config.yaml
n_layer: 20
d_mlp: 1024
rope_fraction: 0.5
extras: ["capped logits"]
init_std_o: 0.00698
beta1: 0.9
lr_head: 0.00571
grad_clip: 1.0
Each number is 500 + 40 x the weight over its row's rms, rounded and kept within 0 to 999. Layers, rows and columns count from 0. Numbers have three digits each. The size before them is the row's rms in percent of the matrix's.

# down: layer 4 MLP down (transposed), 1024x384, rms 0.0454, rows 221-306, columns 0-47
# gate: layer 4 MLP gate, 1024x384, rms 0.0554, rows 222-307, columns 0-47
# up: layer 4 MLP up, 1024x384, rms 0.05, rows 222-306, columns 0-47
down221 096:523509469500496484410469531469546493537454489513495511427481483536496478524570451560437553455482575542503516523502520531500471543492552459460517
gate222 098:536504450447418451469428603491495511505500577489543463493440507478485510517522511581539505540469568563545454555502501541534425451477534494518445
up222 090:457491446508552491406405500492558442502516475507555526446493512505504546514464445500511519502502558546491474550498456503548497411500483574474525
down222 092:467513530455525408509503525518506499457517517449506474512448551471527501496478548482502528467525529584510492487506434483448495474548495573402533
gate223 104:549489538491414480514553492560564445516517575471495528468580437507512541480497507496459492530538616505525404558562508522536510526544504505464490
up223 100:500504423558598453524432498439547527468558542476521479528493503545529550497472574527493565418442468501498496421527481526485536525438496508407470
down223 102:472508527520554479527518515437476572465517504505477503503490500500440517393530559493421536550493450450513517420499535510515448455582482559536503
gate224 100:559513502482425494518553460485479544417431523469510471488589529550464478498495512502536525491521536524504546523577548492447517509546540502575552
up224 099:527501472530494517543506450442489460480430504416506432584460491549457461506491513588544503506515539504486508511538472505481427447536534449519524
down224 097:532589535457434493515518454452494549508446446496511517547483488539448530512448482456489475485533473582458568540526586457431514498537437478486554
gate225 107:513523432530491522529548492504484512473489469500486440478477486465472449475563554431479469434497425493527504424509560547464467525438520502494494
up225 105:555469441490540526509537428491504450469471506504465464515556435482519490524576518601512494557494469547482569557436567434497450535436576441555431
down225 105:454480465491466499491450545503497500501516519524499512474466490471554501527446450554463464522533572454418470527460489539509486605489505476500533
gate226 091:505430484527531556491448522503498434492514471566504486643436469501484538538519444567520561419503556470483462472520521506524437446511491487596486
up226 097:427507508485549502468445502527514519528432501492526546493546504488469485417510457527526491409455496555564510480491484530400487462475437468455486
down226 097:511498487542522561526557499525467529550455523554512506503499521463520490494498391518537446544424452597505523527495485545511508502496487409527442
gate227 098:588501440496540501474514478466510450446488555483443484540505530496422547566527534539576486487465482565509534472476494504520500540431527524510487
up227 100:488522529525497595486452541576580468415535461532483489496516541548483477508543509496474532525507524520442493526566508381497550516503490582456476
down227 097:531481573542458496492485491361504560494481506480482479494554552482515541421517527484430595503484451476470503559537504563521532508557502557449561
gate228 094:434599499485483445519526522449441554580466512507486582510536522542551569466567509532505480457517554598570516473434500518446461445469511513578518
up228 104:530459492445523493537493541499520482446548554539490474498475503518518495527473549468566517489451551456497464479490532437511531510440459528624542
down228 104:549540484481516483432491560542505486483517508552466504535523476566505459556480470505530527518524460441445498483533569487527498470515571466499556
gate229 102:588545548522520478471447510526483429499479448583563513514532513573504571454507528464467485498479538496515424474529544507492537474496511494462468
up229 101:492530560432501534511515542525466567476461594446532565436548512544545504489596468477504478504486414516561440494504554583559480514472507444531505
down229 101:507459488442463566472507438503480492477505494509508483441481476534451528447536557496523563475449493434463494477586522562553468401535451530572512
gate230 099:526482497485474470507517482575508489514516578511421479482537531499515518477477481513502523565510494567433521497518497494499549442524508509482509
up230 091:447458454381535541420462510462458533521463517533504593550496543531542459521471550544574534475502533451521470491434465484519510568504509485501547
down230 098:447528541508524509459483468466506516466499566512470615549468526514483516493501580432452554513522455476527523424412528521539485494563588487487470
gate231 107:522539451513456550497519463491540517439466557488547484519462495473533507569537442536474513529462514545452475535537539451479490525503501503541494
up231 106:503536515550455492466514488469466455492525470475523436543530509510499440566435466521492525522504544539465526576489510517464489555487519576512505
down231 104:394539536584553430510475479518601501563538491518475485479528483516499415496516526445569492530459509474524562520534528578486420493520441475443449
gate232 100:476535459439568510506533518521517472519444499520456562500505483460555476506481538490546474511528496561482488552479485528524515535456482488485518
up232 100:467498544484478515520477489551527414512469530499495513526462508467481565463502541515503532478513463493508463519442581531529502454482464455486461
down232 098:552507540518503594470525520512501419484471530491510478494495500456508513500562528460516514542479544506459526487519459493489487556455507576520506
gate233 107:514517503553498451441547520472529440492509539578546486491472565502546539480493479513526461503528528516560520464546473452440504478456554453458460
up233 101:473446489464501446505558438441497463533490527409521474441510466523495493516416565465528481506478526511559428468477435420545503467448518531514551
down233 101:510508490513512478520480489480472542517500546497535483539473511486475464547519462517481458435491509533477489525536523526494442520561582536443426
gate234 110:548464506500523503470529441536528489553528464482506478504579539554618515536439420492507458468516540476489488433534518496489567506503529500481525
up234 109:443547515513415542519530467487516449508457521527483496512482513510444428484540494464520551507509497542479484493512571490478476436514547530509488
down234 107:429483590496467538542565484478489472461473571460473498477517467495558484479538469492544512459543543509506533522577487467498509377508485539552503
gate235 099:457496504476549548456473495409506474542493469489529519518509542434513491449473583524497484456532498467537525497577492548521379532523523517516392
up235 095:523441499515477488544539463487451524511530518497507482538553423536530527509530503531490522471485489526524483385525514490465477486499478515485547
down235 097:518544449448501522552509495469517506488472470515531484504490505490498506466529499420442501486527530478507630443497507528573465544525578533428451
gate236 097:513442500425514520477535501522516518530453522543528483491496538459506487503501471489567410549456430498468507497471534497537422571474472499542456
up236 093:532490448431517495530471502538499549430528485513510488519463485528561522517535542529507488457488571490536542574471475426522514469564575504464527
down236 092:567505562544481463508473531528517520531587482457543490485506528549491482545470529456478488482467500443546472478464506546487461477468525527474558
gate237 102:525500483536545497500550426441458482549486492524445525508517485491604532519479512458481509507520532494569544480503479530469503493484524505521441
up237 098:474504491452454421494526517454474535471509507462563442558466513469437438485527528549501497484518573529455441526589498472483495453529450489512603
down237 096:560544479479507477452460518493542496508522544445481478483477565459510526528452524548459553442540452493525541537460511468534501483506478442561422
gate238 092:494453503477541479526618485497554446534479491564438529552490557437476536405497484497488467582513572531551523486559559595431434492592487520456480
up238 096:464462529490499483428601542557517486435523413442510537485472578458427467510548522480489452540557525523451544559511583507528530510506491502472544
down238 095:471437563493508540424525506488476490474511477528505473469452540501555465521461470511475506534555461544418527482494525529439519539526443549493447
gate239 104:490522497503507541525506510521538469495512494487509448493479535518495521571563517477445506506533469575530459481458539508519553464497513443508551
up239 104:482521591533516573476507511560498462480542461504506452543506499447488487527541545522484476426510457525519454492505435513568427441474552507483497
down239 104:560505514519544570523481481503523479535420411481484480481378523501564469497446528451456502496511506560475413553528474515492505565487445503468489
gate240 097:555475494577472496465538513544492507589522451507480576526511570424454564474459511507509508527510545501491514553515451395547475527472447448538479
up240 098:492551595484528461473448485495516469430518464498506525474585461467484518535501549465471530498517511540584441525510549517530529445494469570529452
down240 097:508462510548540485447478516514527522578464471532489421503542455513534349528449457575458483537525527532460510546491495419546503480531487547482450
gate241 100:563479522481467483519549505506453542435466469431527579599527451532525572428477524522512451482549478498492507484551587502497517442500497511525521
up241 101:551550535553533511442546517460453581502488476497519442470481517440447526524524558498487448614507528472442491437515553437460565479421516517531525
down241 100:550459524579511496505467561469480577480460570540474503526498554509492445494473489510450602537450543514423511436544515540448569515441522559508552
gate242 102:525469557466479489481622567529536474492533550441479558474518522578511478527541440508477489527529543547534512438530480541569462466466541517500591
up242 097:473523451520555474540439567600503424468549431557563441468439528526458548540538461459489539559506569510491427487519474496490492477515447533499506
down242 099:488480493492510506526456479498461499463521527424498473493469485466493503476511510505494487534566536497534449598451482452554442567516445538494504
gate243 100:588414540530462519482535480482530483529477473477537537530599449553510462523486472452525494485511504505632517533565506490486465542558504432460499
up243 096:453465522580503515448443478451429548569516474499494499462576540471456477473566527557557508484491500439519572490481515518512506557584480584499538
down243 096:482538505484596442518455507509508476520537521461439486454567515580483571500477534548518538528472499493427479505495584491538508496528487447550448
gate244 107:496595527526456442481494457511507482516512520430454489474591581502479568507523495417453469523539510512554441460530574576534558579471514470500481
up244 092:569475531536561497513468491511528508551450472505503529500513497438498553498503523589507475471466565585605492465516506523512517466537477456499467
down244 096:513528509487524476561513537471402512509424461500525496550517488521498515456507499456512478512430525495513565556511586488523538511508557494524531
gate245 092:424520576534471526510486499451518481457493472525470543496537494504525477487510551521539467543530522480496507436516545521478528490464537542492556
up245 097:530461484483516498423607499503531555503497524484543423483512518533477379547505500554415460468454477460473506475540577515487506572504543460523526
down245 097:481569485547484508442522468481539496520536484560531487496499507513507473559476567534413522523499469527444516506528512483450477463464509475474462
gate246 099:493476485528534496474589427507460529486516557468569564464564452533418477551490528500505526506488551533499456544502519575473522481526526471512504
up246 093:504525434541455499458476526457540538532577493498553533545483476531514502482457466474473502518499503378525585491472548444491438573455478585450489
down246 094:470533435459582554403462502446571514407509511495477550440559500540493546468453499527551555439536497460557554463482534520497466453453522486494507
gate247 103:532503484579525518574536482515489477540517464559535551440477495540537500574476493507506446500453479506422560507558528421494483480521525509488485
up247 116:583462498467516442505593502414436485425507594522474512496464503533511464531484615524545507501604534587450485454523494436507426540541574532541486
down247 110:526492464498552447470580481423487487520483519472519546502535489504498516572473531582474529475492514560526536518540547454443505478551538460513449
gate248 093:574507486523487445532555557542489539542430509520576510513578569420469567483568467543471466445531498528533514544495553522491475458505493448492506
up248 100:493526488464432453542448454433473446474522466528437503528443434480474507524463512491568495433474453435489494409531442534537527565506470486488525
down248 100:548470504429491500506503524403540468496511522514423552552478452503495458499550510443560425458493517426448458486490524492561484482518472441521511
gate249 097:446518565511514505552645521544517516510538512448450503523510526495525549452522415519557491455505572496505457549492574513437489501516479463488504
up249 100:512519553488582560474509490542531526489532491491520478509572524489532463578536547515518464545513482500481503547422550464510466547484477522529556
down249 102:468502525512530501473579474537565561491514607489469520515548501523455485518513514485477478541458538529557464467477562501538496521533553468490510
gate250 103:500567506482504489506482461507484447514430525516537446486556422474552519462437440454542529529527556525527443440453561538521549538492575498482486
up250 099:400535539444538465447493459499511451535550490542518446512489485528551557458448449555434514465484536440488452526609526446559507522539457563485531
down250 100:522524494517540489493466482465518511462490459518529525477513468555482512495433518496502556497547536498516529470483503521522499502473447504566530
gate251 100:470492537423461521457480510469436475454576423503509519499509539486483537496542479489566482475432589522557455464535531454482523534512546521582501
up251 102:555497532493467544541441551581444495505483500523467545539515537491451519527499524475530478495478513494516410509455553495571545434440479489494498
down251 098:466492437532507478535508515516519487461555523459494553519500512495515556406530512493489519476493536466462523463496470527486458531483539455431542
gate252 101:544435520498472406503435525507500426533481520472507535513528513553569516524470451595549534528452502484518473498501469512459519402505483491520493
up252 093:508428510455512486473521512459546466521512460506465587513513562414516487462501549486527448428471505480488574521477479534509464496549435429473491
down252 096:435578442463481506504495491476500502515522442530428457488513417487542483520564530516518476522492530465549529541497439470487513500560481474530565
gate253 096:508460446476470439547549445515507446457551587467465489510465464485532527477451463463493446469532532474479548517587505558490463456521479412506565
up253 092:489442491438561446468502567491530449492489542512538445454469467524522524449439452475515501504503517444521489570533483459441523454444441519494534
down253 091:480547516477513521446392515484470457584518504484488494542498425531478460421482587514442456548490471482452468498467437461517534473460441524484510
gate254 088:541469510521480521499508471510529444558557489550512493512521526450505429486477455503522448569468448541548509515529495485526512546541509539503497
up254 095:471530485525500511518549485582559504543441502518469452552493499444551529578483484532455521545570509484487502462443510424528421462503558584539553
down254 097:542496450558492542472446503525523555536474479548499516544392479417501455484476531504498486507522525532445512571472466540561495502492490454478445
gate255 098:485515452583491551548463435502576507538442450533519516487496437532519486427580461459492488516449501475533498558488525457560482456470496521386516
up255 101:519540484506474564509485522548530486433561572494436507574441509558526460481490472514534536418510458475540484581422476464444489475476488490449466
down255 102:452501506489547574479433507476546592496548484493553503469465511541464503474494403467442499494447400512489496467505460526479515516484461554447462
gate256 104:524549506472461504479581517575571527472508454552463420489518543517520509486555450464443428441514512462515415533486482539428500500550534503489517
up256 097:506511530476548390474532409535575499461451483490564528497537521522447457494498492512510517508502579508526432501480469443528506425494490534547507
down256 098:478490485559492511500442469497567505459513521479483435472499464493459499535487459400533533489468527517466469429499525509516519502582483527487484
gate257 098:474502520447539475405523568408490474470534546447488516496504404527521476511467526494504488450540489472473524532530539482417449487470504385605582
up257 100:530472457494524458467500523521558551494499481421542593553500491544537454525524545606478596452450415484562483523486457527433477425468456515517466
down257 097:515509481470509494415510461499574474548451437529547578448467436550577510406517484477497484538557489472485509466459513458483569496476471475528500
gate258 105:433508495408490418486509476509549465512457510475538542445560460503460503478549467469523470490499469513433504492536553522477451550503509474490454
up258 100:443561481433415490468473542486543515426452425541500520520544458537437449487505560480465473487502504509458527474455498507497493535498492467541482
down258 100:472513522467544512478451486483506546502418475476480468554460501469474541500510559489536496503471532499518509524439570572524542618481481544467462
gate259 094:514488485522470531516529554472486509497404479534469554538455498467542527462496491462461536499504431482465573522477427506569534555543509429451460
up259 092:546488528544521494466484509496489506491497509466471427514536525459532472542438549496500576536510537519476534549493511506543503530582517469528473
down259 092:514451548503507582529477464490439545431592434488489570493467496484487545488501524565556492418483540506522494510513497450545506485515495515559537
gate260 106:424494557441493502470554506489593471568489491506522533503557479441484483468494478470435484475446550472460528524441512487501401505533504494527441
up260 110:530484532524475514499473582489449489474421590525557535437462558460465539557507509500481504517472504596483484491493458492516527490541569488486599
down260 108:521501520500506529496478489481466544500459522423496489511458502520576548500463498597572444456521490483478513496414529474515453468484500547480472
gate261 101:541509521497457519516471471548555487562572478567511555546570478523500498470587470466414490526459515446544516428574531423482484492484486441463531
up261 098:514478419441519418501546540513479445514545578570508519459462541492545464503502504493493481492425452476486557516481463502452554466496541507503461
down261 099:495568449452506462500509481514453462542505468484483497466405638486545531505527543477525531437490563445477547502495513492539621559499457513462465
gate262 097:521487482449517554500561513511508438523507423493520498463468488536555456467512493487454458432506555486467479530455555498488519478505496428491533
up262 105:385434579532541574482487473508490440429542532565574485467550520488499470462436576491475500488532508525529447434528579501424513520506565539531517
down262 103:439462454527441542438608503473589442490475543496474513452564463564530462587487551486450537517484476514458454453510553531468481479547477491555509
gate263 097:522571461446503479439496517513501413472472509495531563534513526543510552498480445498467479525402468555463491529463546504472461548467483487493517
up263 099:490528573535413495488498502467524592575426467535469488500445506488505484496535502529481504471558462559501448491471471566528509457450555461488473
down263 098:583570479519464496480570523516495550575520494532400486447558469509479474474459540512488558541492506465514501520447477562502559514504553519562498
gate264 102:483490457407581476452472513541491567474499561473515509571510497427551505500504516464552519520564538556506522512527559506475487522510543465491420
up264 093:506469444578515530519555559518486532553545405505448519476493558435475456470542465384459525510487498487482546480523491520514564535465502509485458
down264 093:482510524523507451527534486557555448434502473507489511452529442460526495495547565451523467536449448509447538530489550510521525485421452455468534
gate265 098:513487543555453505456485537481480503504498483470509596564556548524463524493519475507508462496551548524435518490435472568500485554483449476491448
up265 095:481587549551490513475475477493524526543485439458544504508507529502499478428470456504474514489554512501446511497462518505439566471495514583530521
down265 095:463548428531463497558478464464450395552476477490493558458534507484487436526517501506591569549577524499534529530510465444491508497499525490535476
gate266 102:542541468427472538503546498468566486427466564495516532486510513565481506553497497539527498506474534469521438508586470557512515609488543451459443
up266 096:484527477495379499516515488528462474485423432556529475532527469559436461478468496502506548513502440531544511526492501510449443470550481506454490
down266 097:473546530478521544497417499516562442536491530507610506509494479496602465485492493520460454535449504547467427536522481530477539542463455491455565
gate267 098:526412485470504474543617526487513498500488552467469580464540497609502479501524539484561442541508500501537524455513461494491465470455513475552529
up267 099:573538501536449538515542557537529559533573487451561467522544582491496500549558460456459514536520492519486456551459485470525500514557505475589460
down267 097:557499503523486522512599568479518453501548575415570497580487465537566473531448524522560460513530500496529506525483485534545524470430506495559482
gate268 101:534519522519466512480516570437509536538507475549476470484567514481498548567488512551539464537521470500509521475517538429464415551514540520499481
up268 101:503524449482488503497604607523565504437480447556459511500504517521469444479528480491487527528483461530462472509493477544545434501480500558508541
down268 101:490481377505581565593542488506492521505441483462511492438502463445499525519537530508558560451464437485425552550512479538557463582466477510450528
gate269 104:533549536462476533505548502521497533491490528531444587541510515500510535499444503494499512522497457526473547466463549573468554472497552493522506
up269 095:542488574489459537499501475548426522510537491507518495482490517496512465545494503463440510556549503514403517474529494519541490479456561432556567
down269 096:573463508528455480413487486604474534578515446517529512563502534472511483466468405502440551467511489489511422557500541604512447502470471443459592
gate270 107:515406527539534481483537551503508422472508494551446461448394474561505526515524477479480496564433404530505430504446514505486461508516486514497451
up270 107:504546476477551428435493460457492534501535442523478503542495478566434526518490549544566509530523492460489504470502457498499539578517506499444495
down270 106:477500456493587473521386550473499486466480464545491470489513474527522497455486431527450488527514570421426519502487523494529494543466482480514455
gate271 097:471465530481535445494552503519467508477564478446480480565467511584495527544510535556500502473550488487467508472444521474405481425434458506445467
up271 104:502532438474513543531503418498541454484403461536472537446556419498405485473495466542441465502473491455473522518495503494540482522519528448505483
down271 103:585525438406569523523467444464535480413515477500468567466474462487481497491486527468473504496438513484451437539513456509548525467476531463435459
gate272 107:574433485466519463550558442534448566503522546567481487509565477573502500571513473491526482513480535492515521538610476474500573487474512478499458
up272 102:547529543500510546495517539545474447488509543508494533502475444544518453558535559490429544486484458505576543500547552530480555439539562501525482
down272 103:484456468532557514423470587486470497577477476502473491472460486561448499486536506512470531528539545490520476478505462536502501439513475529538511
gate273 105:472510523478478443506517478461478512538512510533421536534448436486450546466559494426527442538555560454534529500520569500452490538471413414512487
up273 107:531510504549514432536539500539475507398510433509466538523481500562477444462459494542426532473548425505511480428586436540467491484501504480395570
down273 106:494509592532527538489577411479495502537518450563538536450564544477494510513524487450484510496518449477491474571504526519497505524425542513505503
gate274 098:486521484501519495476565481486507494482512557584466414488485505509528516508570550482570495575535561524597509509488533547508498480581482461502447
up274 098:505436525520533521502482514467481425518524494522500451481520543516516411485518611505468481493393546500484487454532421524493499531522483467603434
down274 102:477479530406524502427503508456467479467529513505464462489485491584489423463503509438473413438460593456474475506543595545540498495446573472472459
gate275 099:471448504439513482527545565474477485463517508439481486423509487534522460516505524468465470491548499468530509450592533515524545556579558545616497
up275 095:473434499493563436472481490491511479516492512522485440561518433508537491433518513503603463436477538506479579488490496488479422511544515475454476
down275 095:419386468458524517485518509506563501503510487485459519504483418446564536488472447520409515474515491490518525481560564542496490542453495519479476
gate276 099:493447548549483477490590516459575496483521468468427528448530530571527451459477531460395545501506510535518537491546539531463474431545510500544514
up276 107:461598529504486481602415547518503521510488467442516489487490505494462424498469515499543475518445510513546436548513532467514530515483513532523452
down276 105:496504487458527442544394561511528508470576474532492516513514512468461454458517487484457562474451479511493555444514533453526509628471505550482508
gate277 089:530560501539497542511551387500499590488501532537493488491549501468450459549561494523514512514438491518492523475516601525513527534482507575467467
up277 094:480580532491511478508445460548512501505481529496452547531492510472501438470511495548491518541463526479440514534479506475477530497515461500567570
down277 089:434500510484477526550467510457453487514540603487469484549471441424481436574494498543497451570487436525557483508453511523526534545419496521464507
gate278 100:474516471485503483483547504566579508511526444475439487562522531423490427466559472469479479513478431504467547562509528549492485525537516450478486
up278 093:507578525458477455473491538454502544507522539474452545504547444517489566459471515506492469506477449553511454514466518546483527545449501491438532
down278 090:585520511432463480559412553458482546524450498525541558577541463548548461476501517509507482568556587486511470500534500554506475483420537423496468
gate279 099:442515526475440489548442414498464444541485537496427522458502467513538583506574553505518576497525571547507529513576542573507492464498425519506486
up279 104:492515532470451447451522519503506528457526467566551490493508547538464471527475424482537534481517489458499568496480449471483452497501454412587548
down279 104:461471543438540485455489489432558497535504508489448473555551483486469586437543543469490490477449502446438537470498441536503491437486518525493564
gate280 102:560513468561466465520445527519516516508538569525505563509527485521518490540432498487494500572527448545530463474588545543475476502437504442506510
up280 104:462504446474512449559531446513459466496570519443477478587485508539511488421521490536550443514555524543516512462468496525453445519459510510502443
down280 103:439568469521489525567504504489534545466492456499462535463549391480474507491562440466470506483496589491499456534473555431558474413507541573525530
gate281 108:550526538497461436496482472490422458402503549523512459562487498532448491509456535497506494545448511480507482520566522605503502511536531543475456
up281 104:510448509557431492530473531597433505519530478542504477507520467506469565568468489523542525446484510544539472525466550562551491515552534512493420
down281 104:503526535519488480500455586523404498508481472493510467501524495474464504492486414504569537516430593485514461500476544523535474579490507489501547
gate282 103:459578512506492455558611526494469509523509512489543567478508510548492545493500468549505502490464528594462539404485593430499525517440594535503431
up282 106:409487517475518529445394537530511527442493542490435544504511523447435568543436547507543475530444444537436459605506481534561529481435450540512475
down282 104:508545543517497485412446491497461545446539597495493481525507499489499457506530461531495492503543464542459471494570557498487501403425543496487479
gate283 102:476501564466487417522481577542467581402517500416519493509498521566506548454485519471398564476474529506507473512482521497478525517486489421472440
up283 104:498507498506495399459491502581486509433498474491481468583555523532492514500465519498443468506501518520495452456502512479491514572585505499519454
down283 104:543460531460495562535489461472457499467459416410511441519451457577500518545530543439497521526484518535489580485472548488456479475514419529471515
gate284 100:463478440502454542490516429527587507495534479527466481537518457522531532504552517479423484393506482468506495520486465463520505497517564485463475
up284 107:491503475473471516462554518508476486520577523541515504490532501456528487478513439553472540520461492549464457465505492457531501474499465488470448
down284 104:561480481512519503492490421503478527493545473470517519514541489551460506453510496464435546446490479511480532536461450525533508531538548505517511
gate285 096:457549519505467482518519496516576484497469469533442535481496518483430459432586477504429478525452426511512500439521552493524494500437542453585548
up285 092:440472545512419510496516468495471431482518487520590490491433561425440441474595477458466503471529503498500491521412540491549532536447506501520532
down285 093:468493513494509553444432520483537543527495557495549493514481448465478507453492527509426535556420518519555455538515611473526541585423450502529436
gate286 092:568440443547471438491511484424495570490502497470413501572485469523488483517536544568498505453529487470499505488481518459472522424535470455593502
up286 093:527438522542559436450547562508427537475489525437486488525470486544428502449469489531514497544511498402434438518487501548503469532495491572540521
down286 094:505496547537515480478509510492459516444437519463444509543496526530547532518506490532480447479442466582560501501493456471454502507555424534531613
gate287 102:527509427454446489473530487548481556444479531502462515486478541500448482505490477512478454429455421460492533453522535549463542517421491458564441
up287 102:533519464409518480565479514522520516484549530508458531534505489429460515531496477549523484462505473492459487552455473487426570431495585541557483
down287 103:442472531528428479470465464506487507516587474573480504454466506540481519527479496485580429442500448455507550483519496510504520501499580513506503
gate288 104:488475509487444510464550468513419497475496500514469461503497444478431521511487431509519511466603490477438585521501459487540530438496428487511465
up288 095:552466540481539514539492467466476424488503485558527572477504535477571513569499523477536483470426509509463477452539452490466522495469470534526536
down288 096:539484495460472466493449456560477419492550507524498471505489535581510502505501534517593470451519457589452530495510504419484531495451528451533479
gate289 104:586502430504439466552524467482462432467514518609510535486423588543542479510549467512514476488542510487501518469571436533529531513502497526476500
up289 101:548520514474524442481564561487541502513421485526510486465466591555507528429461487484465538528581593542468471482456452482441477522483467502451544
down289 100:519509467503534496516495435473497516507430502504502482432489457463529510477497513435484498415474541426491511533478447441550514536485502510421577
gate290 091:507517404412438461465484501510483465520509453557530538470467432561505516499386496416469563505551451469484517405458514516426507567514540525480499
up290 099:535462487491494521503461433514517489517522466496486452473389489526566496503404581549457444456488479502515448561399501481517511492497488464460549
down290 096:514456493482504523499519438514520497541556546533490418447551518584483431532462516508495462482527426559553467581428505473514534455545567514538526
gate291 098:476514440408538516535465457566503414481510547522513518489559520519505559561588537544462521455446546466518417531493464439455464432448517506477484
up291 103:471429425416506450457531481515544444453505445443548471548558498497563507489508502472535517474465511503586500483557470519452488515511505509504508
down291 099:490498475467445510465524478546498491479560508505623447517535459570490458510531503502506512472485518522511570463558502484528565526446498519515483
gate292 095:472464476505456479438577507581530584553487485591563535488520463492467498498492511447473466560530482501464512459465556431491536476506443441431465
up292 100:542517556506430436522542409535518462571527524436496522499404524552477475471506538464440483557548577525487540483457518512473552516512487534466514
down292 098:499516509513449503486574467524491443490472497534493501452471472447485497459501443465498469522443507503557521565566458544459463527528472493493506
gate293 096:539493437430505492485510496531458472430525545500447526478496497542522511479546515521525487454531568473504497510505570488460497528516545505516450
up293 098:543490551455489495446416475567555560452464420586552538476482484474489516520554450561416496532504450566478517531464554450549504574439491476414422
down293 098:501479543538501459463463515556509505433543387516530538442487479460469529570538477526436513462541461460489452535515522538532474516564513516459550
gate294 095:508507502471482527450574549509482510556467481449500508531508522515444488461484476531459462517595515524473494493497526501523497511511596412440511
up294 100:553465474539528487476469542480551482546477530530553580514546430486493519528462475468556465500510504520428477512583556510558510524521497474501556
down294 100:483471501440483540473484537473535563512428482559472515481500464471474530523504535446472492548532587523541520494515526519439486482465498570563452
gate295 098:555518513511439532550507495479487526513552496394420533554479420545537510481474541494555418435533460515460532537513537592484477559485488450512503
up295 098:539547546522423551536523457464461544518532578489509597493512488477436517510543482487496437485417495447509492509528485535539472534527483539447440
down295 104:509484520601489522570518524518544462484487481433482481512444504492489449480524516528501464471453498463432487582523482524507510505510532573552492
gate296 112:517489484486455469505633508475525522506514537457500446444500414502494432535501479498452465559475510508500506538551484496422599494462572491509512
up296 110:577480532490498461492451459521455440467486540519552449484444551457480500445493498540548458513492594516497484494498494477468478457522496410471553
down296 108:440524465555509555510424450446484401508490506517498484483502525584520516508449494497510479559451477532462483487464543445525461522565476555494497
gate297 096:516509523435515485489420461498498453511492512489532494528502423549506517583530425457506485518483479513512433482430492533489525499455550548592434
up297 102:526494465492466435553549508452484497557530459515553495564435508483479493500499380474535534486467515468390532493586474531413502459463473499484498
down297 099:475467515465464524499518526447515498521505527484514447483517431524543561480554449459529490536519494538423550366555519579531521463513499526520391
gate298 094:519452429540545443514523459578514486503453504523437490520429570512484427596522514443531562500473532560480522440536533434530469472462469523495478
up298 093:450470512583526536449500433539487434540495540489512541555564498507542510467449462511562498493474456539504480514436463546561508442549479543483463
down298 094:464504397464543432531472482483458506500495475453495507498514453492545465503480477518522491522470532511484507496507486446561518511502500491537439
gate299 094:551512517484475464485512541449472537512488484460494534511488504539531502560504443499444544491569557550551461516562544558511505487471496450481488
up299 101:505515476530482477508483509586474555488471469559485470487489466560400488492513511480522581499475450495524469457501490488551503521506514551540521
down299 104:505514526465467468545593486524470516501494560535536480540500484520439528535472525483543514498498500485470473513498513489468490533471610468550509
gate300 105:528537489463510468547543531536521530476524549541555519500549453499487522513556512445509610531469493553500541470563518505473535504544537455499373
up300 109:556462504401499528602519514486574516422537497512481504549525510487531434476479540456585530523504485514457491511511532540516475547576467492472448
down300 104:455520477470413511618502515503526561564529476534510490551476464448505453512428419480453491472514484528549491485513579516527491516491525538534488
gate301 100:484524565506490509443490503479462456493612513421525429509517570423481520510562471480521490507499465490533402500481546546510482492445486508472493
up301 102:533495514508544510503509532532452495470522528551507434496479522530491421532515457555529561477570546557505478459504465500481451551434511496473581
down301 097:532476532533598462487483511444507526561584491497470431452571429431520512530443463556502456471546526488538512494553515524469471411513514489509455
gate302 104:531564520464470435523553478494518518510503473535442566447541433538489438463510538539551434492464578507515563543530500515500485477458556481545582
up302 102:454492546496466461555497488475502542478452486515455513508417472533516491533425534512533539463399434550499526483524505469456450454505490439513524
down302 100:474493546556471484492425542508530563508478523503484509514501508536486476554493468521520491441459477520575460505502479496454439483451502425480459
gate303 099:447423442477560522453489513466479461501483549450545434516550478542482531486484536519508512471499509495565521451486453488498478527529470402488475
up303 095:522448531517528521494481524468471576420518465463535531435516541440479495429557512499504465481440531469545490544415525459482516465548477459488490
down303 096:576477477465493517488531476462521505451501448482469426525504513508500561469492454462509482519481537437598459550519446559527497425425458478520460
gate304 106:589513465464440461520526459524512529514483578470552473494546498476461505480478447441408471522472464548523526496546530511514507483447562452458522
up304 099:563499581529458522491446457545494558474491464467515537462530551560474524509485521475488449456461558500560454463544546580550546495442472523476486
down304 101:485508525584517564449462511467459484483554542552526567460448516503500445573486511550559465470453484511526528422480533419498505504520529561559442
gate305 097:440533538515481471509571456458488491531486544485451462500498504466531573558504548455553405501487561435534488498490475475459466476548508535507455
up305 096:467519514442502527481503547491485486482562520478477463540564530537526464549482451462475529416501426499526552493575477546506543468494518503548452
down305 097:472540556454581520501460589519475493481521517459465496487494574511466521472580505453499420507471564512486516416498449475573552516511510519510457
gate306 102:594489526507494451465488506504528444478505509492512504480476474503459429496537462523478481514519442511487558557537465480528574525479535473522447
up306 100:504515516467530520449459453493469459474598501460466496523497518545514496475489538493572431507542492495526506532546498499498540525502437519528462
down306 101:502504486476535536462552508525413491436494454525421478492566516527546464448521548513524465433485438529512490548512561450499549536475518546534489
gate307 100:512479508472436524504595493492540437527530425507520549587511533508543450475542484431580484458556461507516424516521516555513510542576482464485531